config.toml
d_model = 192
n_head = 3
tie_embeddings = false
init_std_qkv = 0.035
init_std_down = 0.00686
beta1 = 0.95
lr_head = 0.0129
final_lr_fraction = 0.1
doc_mask = true
dataset = "wikipedia_en"
Each number is 128 + 32 x the weight over its row's rms, rounded and kept within 0 to 255. Layers, rows and columns count from 0. Numbers have three digits each. The size before them is the row's rms in percent of the matrix's.

# layer 10 MLP down (transposed), 768x192, rms 0.163, rows 746-767, columns 0-191
110:150186143133085135100134142179071147091090132116132112106114096089149075125123162093138172109126106044123141124148090149146143151082084129133165074123132072142097104152159170160107081178133170137139072171149152131184126103110149178128150088149132208157088138109160080076135071134109101091110108132118204169185192178167106130115147165097130104142153150161154172127129158121088087103155123168099105160108165184114085139123119164146103161126113035153091100141114134132066141075124154133141134148098133101054099117098164079087110160086142187125100119123169144105110141133155166137
092:088162126145085110127087095155130119129111149151176179140125114044158153120143143079151080224063158115070107152152130156111100186103123105154162109104116149157208103124119099137111170144123136101160079090088119081154133181131139152177160091130100103158176114151100139098097191140132118128127190115083103130097085152152116145129063152095113112095155148128106146140159145130120161180130132098149144160113065100155149174142099175117155167091093172112094097164122125168088144132130149108152212156131163099146188214117130182124142114097137086171099136160112118129163185122097170163
094:122128165135156066079130097135058150112096103088129123139108088099082094138114108107139163156141133180115135131153098110093090112129165171134145118142140177114159132182095119059100056120066168115127175150082130173118183116135148136183160094226108095096123144145141156122100136120128066091114142139168208114106176070085133123093181104161100138136180105082153091159123129117150077102148077111145108127142160112167173143138113140090129121111131096135170124163092102116097153155166131134123107056099117124173086159178104089066161096081142136119079172145125105066102135182113160169
094:140116122105073138168130179121069155093110115112130115107177186127172097095057152135077067159132111142174143139114117151101069092134128150211194129147162153106162132119097137142123108127157149156108198076111120131104123090103144118134136133125134118107151119133131132086132138088171122164136129106134058078147183123100138121119126116162124121057128197150166183168116164123114108073138169203078102127141143168140118104164141111138150209080123174113116165121142152122083098170108119201081101049080133070125072092080113129104134130184063106144148114119080124128098102116124138112
094:122167127136129155113126101121156137093120109161089127125153113193143111193093158087147141028118114109142126117122088106137085129111092141130139165101103093184165104057130103195167112123094084100070147118162138133118110103173099085077137203150136158125147162118134149174142153157109165177177127093188159170171127172106200131169146092102073124093149165070122072088145165128123118143121104107106146136165169111080136165167154144094116155223124132145114139164163159106072095152143093135095159151201125108151122160136083130142127109084136098107085134107158108088113162170183165127
110:136125075148090170127097164154117158189116114079170112114102131126073097157177121104173101129077177127106109119132166155132170113114165124134123176061125150109090093136151107115093139130142114172165190123135155113139125116141255173173125109141104146127140132110050149129153126135136120154117191171127103159110091070156096139085145095160066098077037176144153131117118143126128144106099169122093085085105123128101120098196173182108122168075111118068108084156142151142156075144146175090092079084149111127102113157141080118122121134117136170098152162138125159151200127123120100103
092:130214117110101105134146092103112082076183130099177148143139107065051141136106161148142113209138152136084142112146130075132158125084108071106107073100064115142108133150116107179145137129085153112140167172183136161101141055130126200107149170143120142130142118144150090119121113099126148120141109075079127161134145111095128144173139138160122084115155186081127191131158141121136147198144129123119161083071108149141116117058120196089121135119108166120159080133199114150161118168140088084136143094177126138115209179106118101150172094156133111141182141120086155152114168174104114128
094:122147134156155165181142173110145145134152096104062166122085140148022147112149150171090113043131075141125108134095090138180142126114135112174138108073113127123123209148131122086111133097104167145110129153111122090104123109151152143173090169090150139108152125130191134114115158121216125168106198128169116113161136169121146094117100084112136122177111118109070100171095213171131118101143107120142111136130137091172117131114134132128172184119134155103129109145137067130151057071138112182124131044099118114108178093166093153132163141106079160201097120100102108175130099096155131103
096:191180124116132134122112131089153129158123079148080156110111181163136129071097103126113063089098120128141093118143181110083172128109068128113146164110126114112169136098175106187134137171093129064152136052100162063100105146128133158145092125164086083129148127136137098158084118150136118074126135151104084116159148056148083193152130149171135084141079045146115098141077108135165102148107150147081165151149133122116149164092049115058124087148156173141184110139085110150124074096135122227122174114127141125126179107108083156163109145117153111128132113117118128168176137140113180114
100:117133209173130139124139057144186131146184095139114110168182075061091155101120092128129159120155175121107114156105110165084147106145162139065135154105177136169117153121128136100087107078163156087147144166110128131141101170153180178099119095153168118076131100111140118087143104185165134122107134111115069114107208120100137095097125100072061132213147089141157117096117106098103109169158113059109106089136077130172109156123069188094131153130187099077140124052142131159127139121088122139099143163087140135110067173110144157120104104128078093091151124136100124136100142167125104109
108:145220150104116101142151078168104150111173118103136143133173181144180094089118138154120077083103128138113132137077114174127069122077127124118092099113161096149080179109141185118113093176163097115089174100169117117109111111061152134183083149099159099101124136110127118116091104212152165190115161150101145167128145162153151065091079155124166129104135146119133125112083136167089125135156134105145147055086171121159138103112129163157131089145139124116086099110129200192146099123084092189094145128109080125096129153172109118199133079105171076153105113179097169160172121116125117105
108:127066117095138142083018104093139135104128131125135119201145092079112074095109095093114109174157093139114087099128170166134119057132129142160173117107101168137164082110097083110162111157137180132109129156123140096182108088116099136161154090160106185154116124132150079172102167122133078152170198127137155153114125168122097179098123177160125107171128134136112128067158131112094162117147089095157156157145166150126121114164140107198171077166058120141085201112110138097097094158174144105151092159132115168146071106178098105135125142165118098156130091114201133097142131131139181091
105:124107148129127096098177136110147107133157084193117150183120136097128117157173177156123193123112122153140079088134122098143064105116119150148082140105101095086161118063158090149154167104154182152177123166186156191190142086194133062112124114135150153095154137121185166136116159093123150116108105138164152163111151139120119157065120118195168038125158204154098154141134114105139111155130115121097127124114116199122143100170114089119161185088091125138143139133072166074102146087167098120158087144134113098135103168119153117106108129093168166158091174088092113148087117159111075191
101:091212122092139146077138125093160193045112135181131102144153153162178162122150116148142100103146133153134122132111136163164113128168130129122139120117086125110140137182186096124118146172185167121137099144124131178109126102143190129152093086130127096165142066133130094073175141138099140073112145148153151140081105140160191117129164123200114104130092103109155138096029139100125095128101074132156196096176094157126105067066142103188178079117087163131180112116122170179156100154119142122090106084130191140120102108149107084091119124190145135150090141149139099174130166106163131100
109:087147203144105176150107126133134068072171157125207121123110139083119116140139088146158167082094120140137123119097168099121129122127104133135083127158071153129152114154103134133114081115166122125102148153150081112213157140146153163072132101183091137126122119146142076110139124075145179104113166150139155133128094142163125155173088122151164150073120174144181056100144064073091131155208141083146068159159144160113106111087119132104109137084140124125107123062154132165185104193143147152123149145112086112059129092105093192180120098151124117146123100090137100173117070167096131070
114:135128097108119091094114057089176114156119186084103141131180168124159159166134192108198091082124135123092088086173142112193082150164167087118089181120140150139100156157133139103176120064142081142140112097129114127141071123096111097192099133138153091112120144131154098125119118099140144096119157113101129064104197086159115113101150138129114136133094152085096149148097164128122176095163150203148119149144151146090173130120125139163166095134112148083086057155096109159125169179118150124075178129161209066124088142110088132130128113131095101077099078074162125128102086154111143071
109:121122161101083138094144108195146154081123138142212121088127129132185094104107142108098132172151189132118086162140116114122161131104145096182076106139144144110144032116148139103145130145126163122148119071139033050127174116136121093080174122154133119138169174163098170204117104152129095132187217129162096158118080078103084146117130099090118132151176122087100110150136108104145147129141116179172132126128112095121127099158071066145141175140100145159130123131164096064121076175175079128128165071150168081137118140136102120088074105120125159131105148134130158121129127100120176088
093:124101114130133133117120150173123158104123085086130154092145169129164099132081159132112148099123132133121099129080163134115098137098119153123101173136075124131134142110128111158133109086145213093157147098082098098104120119157152127114175118087121095089108066191113113091154137133150137255174173142101160165084085106160169062134107083142125139192139131147112080162107108131139108106192095115094160108127127106069134128134161110163121168197095152145111106138117090121184161096117147155147157166157127103115159077141102125122115200073125155147111119137111172127154125147101095179
097:171140117135138145139086169202140130154109132177093135127137126188126144134172192173122136195157093139144126123112105149122101121092153126135096117106091133065116088140098182159119177058193123124124172123075208143147161154076167101111225090079129124105142152159153136128165132087106111098101119103147122084116116128132179180113150146094118156089121088168085147115142142123130124106140141088116123178122115085144138102119109153097151082163146129074115089076164124113116116180136119157140115158105137101157100151168178102148102164200151088165173168108185126099144165125210048170
098:149116168122124135149156188078079166152097129112112135141104120115167160131148131138101111170124129064138124089144148184141159107094177119117162106144104146144127135165123114103122139146097193152126135110105175120081096178115171061112148195155122071143125192132098167152075160107140070128098099110121165144126160133168111091145165090129121083107115115099113148095094170080135122179119193167159061163169113124119181141203159149146144107110105110130179200202183148088071110066161129085093102108118178111102161175104141173116153152119095149106091112145129176155123135071164131071
115:106162184077105099179076133183148164093087152107144140151155109113181114106092119097131072074156187181110090100087144091129130181113122120091137111157129135146131153108150092096139096111136125104098114103123108108064119145174132110080134100203085134142134182138084165149137136183113138079139134128189147100104117127126115114139121174061180117105086120110172110137123107121179112133141116116123076199169104070149165092165135081166147129099051237074083149151116159079173101124144124142175144091180150118134146156101079111091084126176108099124120120126177110136160107139133127158
105:126140100149134052165117172140134148159177158109104105095166110072101133109120164141069174072106170113129185126173153140103142159134156103130129115121085161114146086163133065139085053124121127125114108128107127147095090128150153184152100168103137106164155119145061161177088053121140168132101122128164077101169117114120178154104124108067138081158121118160065131122103124125069149102133109171152119116180108148134123150132134065113182110175114112097140143156125124154102208118084128169059167132108161076148018117151162166086076140119163118157127124154113137153121137147124163065
# layer 10 MLP up, 768x192, rms 0.147, rows 747-767, columns 0-191
093:186134175077118134162146124100106155085112131113159089128153138136097158162154103119105162031099125176120133122059131106151119138101111120078100139092167100089126092039085164150159121126159130153097237105156135199121107122114110133124155139116161092187161042076143124143132083167107121138102100146162192130143195113123120167055165136144164121157125163083163163097138127165129082116112114145141104115101131131170097114138087103145151138169126138129072136103115084095149108132189116082081082101108127151125070102126151167135115143152131157150114133104166163113066187103137160090
092:165136105040078154132082104182147153114125152143062120119112135131085151051119086125080219110120119117141124126105152174147142134116166118150141110152111068127142124195173174172176094123152148122093111064117116155169069114148142176161086152125088157184121139143081183151202140113128163114087158126052134127142148183093103111148147149136115140171126123161172142113112135108128128118108132116155176152141135122199116138142102103080122133075111199186118125134117146146144113130150088151183090142110151150153158163154157138207135131167101056141155090107109177095129110101070125125
093:135170179142140178163130060213132070082167086091144161125108091103101169156166090104168124072118126139106158097142173108137168129160137143124141111145097130129120080133113079122178127150066141119177124156057137126144162179145112148096102127114174157124155089109150177177090114148061136135135105156137134114096059167131105168069144134099141206158151091146095152100114123198108094158110163060102158150130142094150148139088081152084104097190125140137155103109128115167195163076115140078132186164146108149136179115162118140093156167100167183106132125134145136115128126084093105141
097:099101209056110127047131128081111131127078098148155124125134142094119135143158153158139076078077150159091183110113080166144133166183198172128116106125142134070165138084098140125105125121158194110147129101074117111204056133158100089128115122143107156144061086185160121111119102102184104196147181117167072159150190136117133197144083116138161160102144186168095138086081119122115102109138133120127159138176111086153133120167122127146108112143165166139146140145144149139110188083149149134094113141138150127196147126137147109110178109152118116114191181139122145096154160138110132167
102:127137036144131164150107097096121169067166156141119093124116110127087087198122146124089147076199107172086150136069112151098079166166114157125098146154137103095161126158172191174126124122136118122132100130118139130137112139087078125121165198145172089082103193097099131167148123113183121167169175108101095174157174205138069125182181102119108122136149096135139174096132126173108137119150159145111154120135148168161090169135120148103115083115125137183125132142115122100093142126068149194176171163105131157097128095126110093119152103136083067140108168107157165073121119111123154208
091:127060151079116111135149125133227129147126074076125166110074115152169111091125140126112179108073107081184146088096136170139172148163167149094095111174129075155121147166138167120145092134128099094134104077135161105215094128122114113150198098097124094084081067141140167149179132139096090100075154167104170162135168105183064055155175131057118121125180141176167085122102105134090123056102130139163125138146111147133119123110123100122156069093107141123108131171133165096146097108105168119130111143110109090112123117087154142135103136139068142089089122181129119136135109111173100138
098:142149122104079128096114144172081158158130173132084178144094146068173099183118132163102162186164144139122161176185140124091102140145167111076133136160129129160087089094105138195146113166134117141143126117136072146144098224084112086136126138134073155068135094108086161183135164148151142148143112123079113122092129068143135173140138230190155084084136087139106140144190072119161144183160160098101116107155101169124093098095131157139092107127104124119165135118133171162094156138110098079147107192189138100127140137094153087120119110139115080068160089162174115121111131102113157136
098:127119108141109167141115115113035108101158136152157154139139108140118141106090124044098149157060067136151129169138092089169119109120157137120104148175041087158103196096168165087096097097113178109124145106152137054151127124083123172152163102120147164115109175105154104141187119098118050150139101138135119107176101150139100143143119151144160128133138126122170148180154104122068138077179100122115109088167188090148087130153133147120119127212139099112108167098197142095158165179130070121165137100161150103067105156166084164163147114159084094063104108131107103129114108126098137133
099:119181159120107156109098129067110140148163126156191166094124145155151145120149145148123080175237148193153119130153147123120104151127137158160140087141150098126143105124134129178078052149064165127126132152112129085092132133071150113182154141179120079152146144186129125144146071156171125109099097149178114122139116163067099126150137170126088123111123082118151183117139148148095139139128113083113102159101195214094131127099202164121160168193134178127127145091104121141140165135115164087091122113152087194149146145116129152113121090174112186119149170081166074112079180105092134141
109:137097153108077133177104172123138136165148173128113186158115138173106135190155143167187104070129158111166128121209112135143149136117157135089077158093145046159165140162095128132112136103183140158104177186103208110134139133124150113165129115163101129145127151183091212073156134082083095103168162156129110151140196076115141128155163134171113096140103111106094125169112182138170080153155133114130156175083123099101143125117097156127151144134085145129108115067128105157128119144140118127093137195124107153224113114064148120162103129113146098191123151164111086170179118103100113103
099:150150098173152135191167192135148163098132097133132178144131188139102195122116167111144122080135123131101119158138169093149044098079153160139136154173150141106078179131139154131166088117132061174131072121110128131186096148114086132126116108106129061078131144163161115130113155179205064094152070102142161114163125155140123123105112114193222137160084136072121153083107130103138140172130111114092145109118122151127134119161172096142158094207161069156127160154107164142140095148113105139087097110137096131114142103131077104132143126061097185119089139125102090135104127125071189124
099:161141139158168160156104158176130111088157118142147134100136153130163146079119153075141091191213194133176189078144131120124083117108148101118077137136112141120080086111104151133194120140073132107121128120153140152117117122124099132045073168115088149130115134144119162121066156135111144113146149129100180064112081112138132128156165118154172135144146118099087079124118063081151118107120113208187152107150118064090164123176099114122118113176193121154221167154046134112133110134135133120183156181117128146141125120124122080143084093162164113144101133083183115088086099149093133128
097:144086131219138159154131123093132112166147133101102102115156082096104142188173118122123202124127081166137121149156138104177118174121187105072170106079145109070072141066039151151160128122122105128104131092153139137124198165151124125135114103145145126134133129079145141110105132127153072167116096135112150137115116120110116080090066136099130093098117155122094100200229174181101146131145138132099142157121144123062164143187117174137172170118162166175112181066135172083113183144090141146136108141179088129118130157114102138125069103124099110093185126141104158139096136110115080141
103:144198122164141123132136169068133129091135111117154093126112168152115122075171112157078115158126183076174044074142126136116109185122130132161150168177163140089139079095141075138124124080124194182096160142136137058095165099149142056145076167086131144137067152076121165178148116154139175156123141146086129144108147094120169117116084142144139167132104120179096140114116156084160161104110072113156120119110101157085096160114121177148133131130115137105115117137074128163127095055145133111115110160154153130174137155164146178082103134194097097105134087080118046085139141110060141120
100:127162098102099110161114120137151105178137149134111095144120125166109196083139153117130129095100136105126078126124124109137096168156153141106052094147118145041123152133132123145146104071059097148137105127151102102151154111142153124255110151167076093153124179052112092167113094137181079121175187156123160172123165137158116153098166121109106098116084169120081126128196111093150137153069156124181145124136153113157161164123152100169124136141156176125124120116121106155083104111128146125161114094132156119166125063187130097133132191178113135145066142126111143120156119099114190111
104:120128122141050155097119125127207127154127150159134186104136112157106102095118141126079150133152112078102111104152114098161089160124141100136122148120161104100162087142157182117111099103170153094136165184174075075158170152077112166171088176128173129172082118122100137129159122196199108109163164157150153158168141137125103157074181124092177118078147137119126137152105165128120128112179182115150127181111187162106072171147098133120131143053156054182133097126183091173100121133117145082128154125105115067167140109095172187109089174140092120141129118131166095146116133073090162106
105:123164194131118074151072140133114101146103139125086136105134129132107142117174133128155108134111104070113092156135123115193177095122075110147112137081151100158133185088101090096119184150093049111130127126102153124114096136149127135091133070070116148105099106153114119128107128152098117156126071091114147055111161105140077118142110132169185106100115151210127168107171146107175132153126126077093102116118152135071090155084060140157085155109043158091093114126081162163065159124086112034166117093069125153135178105109130108136129092153097124067091097183125143082125148131123156121
101:089142144101151127160145162176085148129095138171137148105102184132201132100116187047126042095190159107129077097112104160075157085160133061072103164196108058097122167157133138122161128112083144097128098172167184109156082149116163172148089157125143085115145157170078126107147136090087117134084143104101099193140142116135145137091146091112131172181148132118167181126181163115188135139108159067108138128144114128149148139149088157147138072130139171100197153113132126121115130166154120172119138178139144133119142135127088095139101105138162107159134158155161118127201078137140105161
095:175102110146086144154143086158115105176129098147141122133097195112168128176226101099151172134121193165122125146171128117127070094151229085138173151171139092128140137104156114135110119128199081137087098123101138117137170123137049145136091097136157164148091169085158130146127104158078173162139136131095143119145161084092107104108152089134152144123099145172186143179086079155103134118139155101054131131138114090085082145104092125103122118136142102117160056051120153110108154128129167168148150143119159126145121184065080097079126144149127189065097136134129124084166104133142119150
105:098134152132149104120105118178177212083145075151095133131091101083124134167139114178182158132141116132127154120117171129122141144120129168119082122124091139101142155082167049154149147141089148154099168145121146114146185143130134130100165103114118163086135155179095105105082121146093127112103175154167098107116122131150158079104071108098171047134094118072146180166116147136136144159198095112129095145128168165105149124141107107188178144090115098106050114170121103151093097101084145137077143111191156084146090079129148110186063094167114172135193159099155155130121109102063139189
100:125110152130098110142102151166094142124155131063140157118111131145094183127114115153163171128141108106096180110212138145135080083143136167144111124136107189072152126153214152162119069060080122136096107130151137057159124147135084092028108155097106108113103182175152162141105142111152134131161093160149129140104095060141185078163129115137145139091112174092170187090120119164090183081136134073146073085191104164165150133103158093139140102120131101129127153067119109158094128095135098145168123159087128090187151104107153131161116072107144152067104127107128114126174141118096122155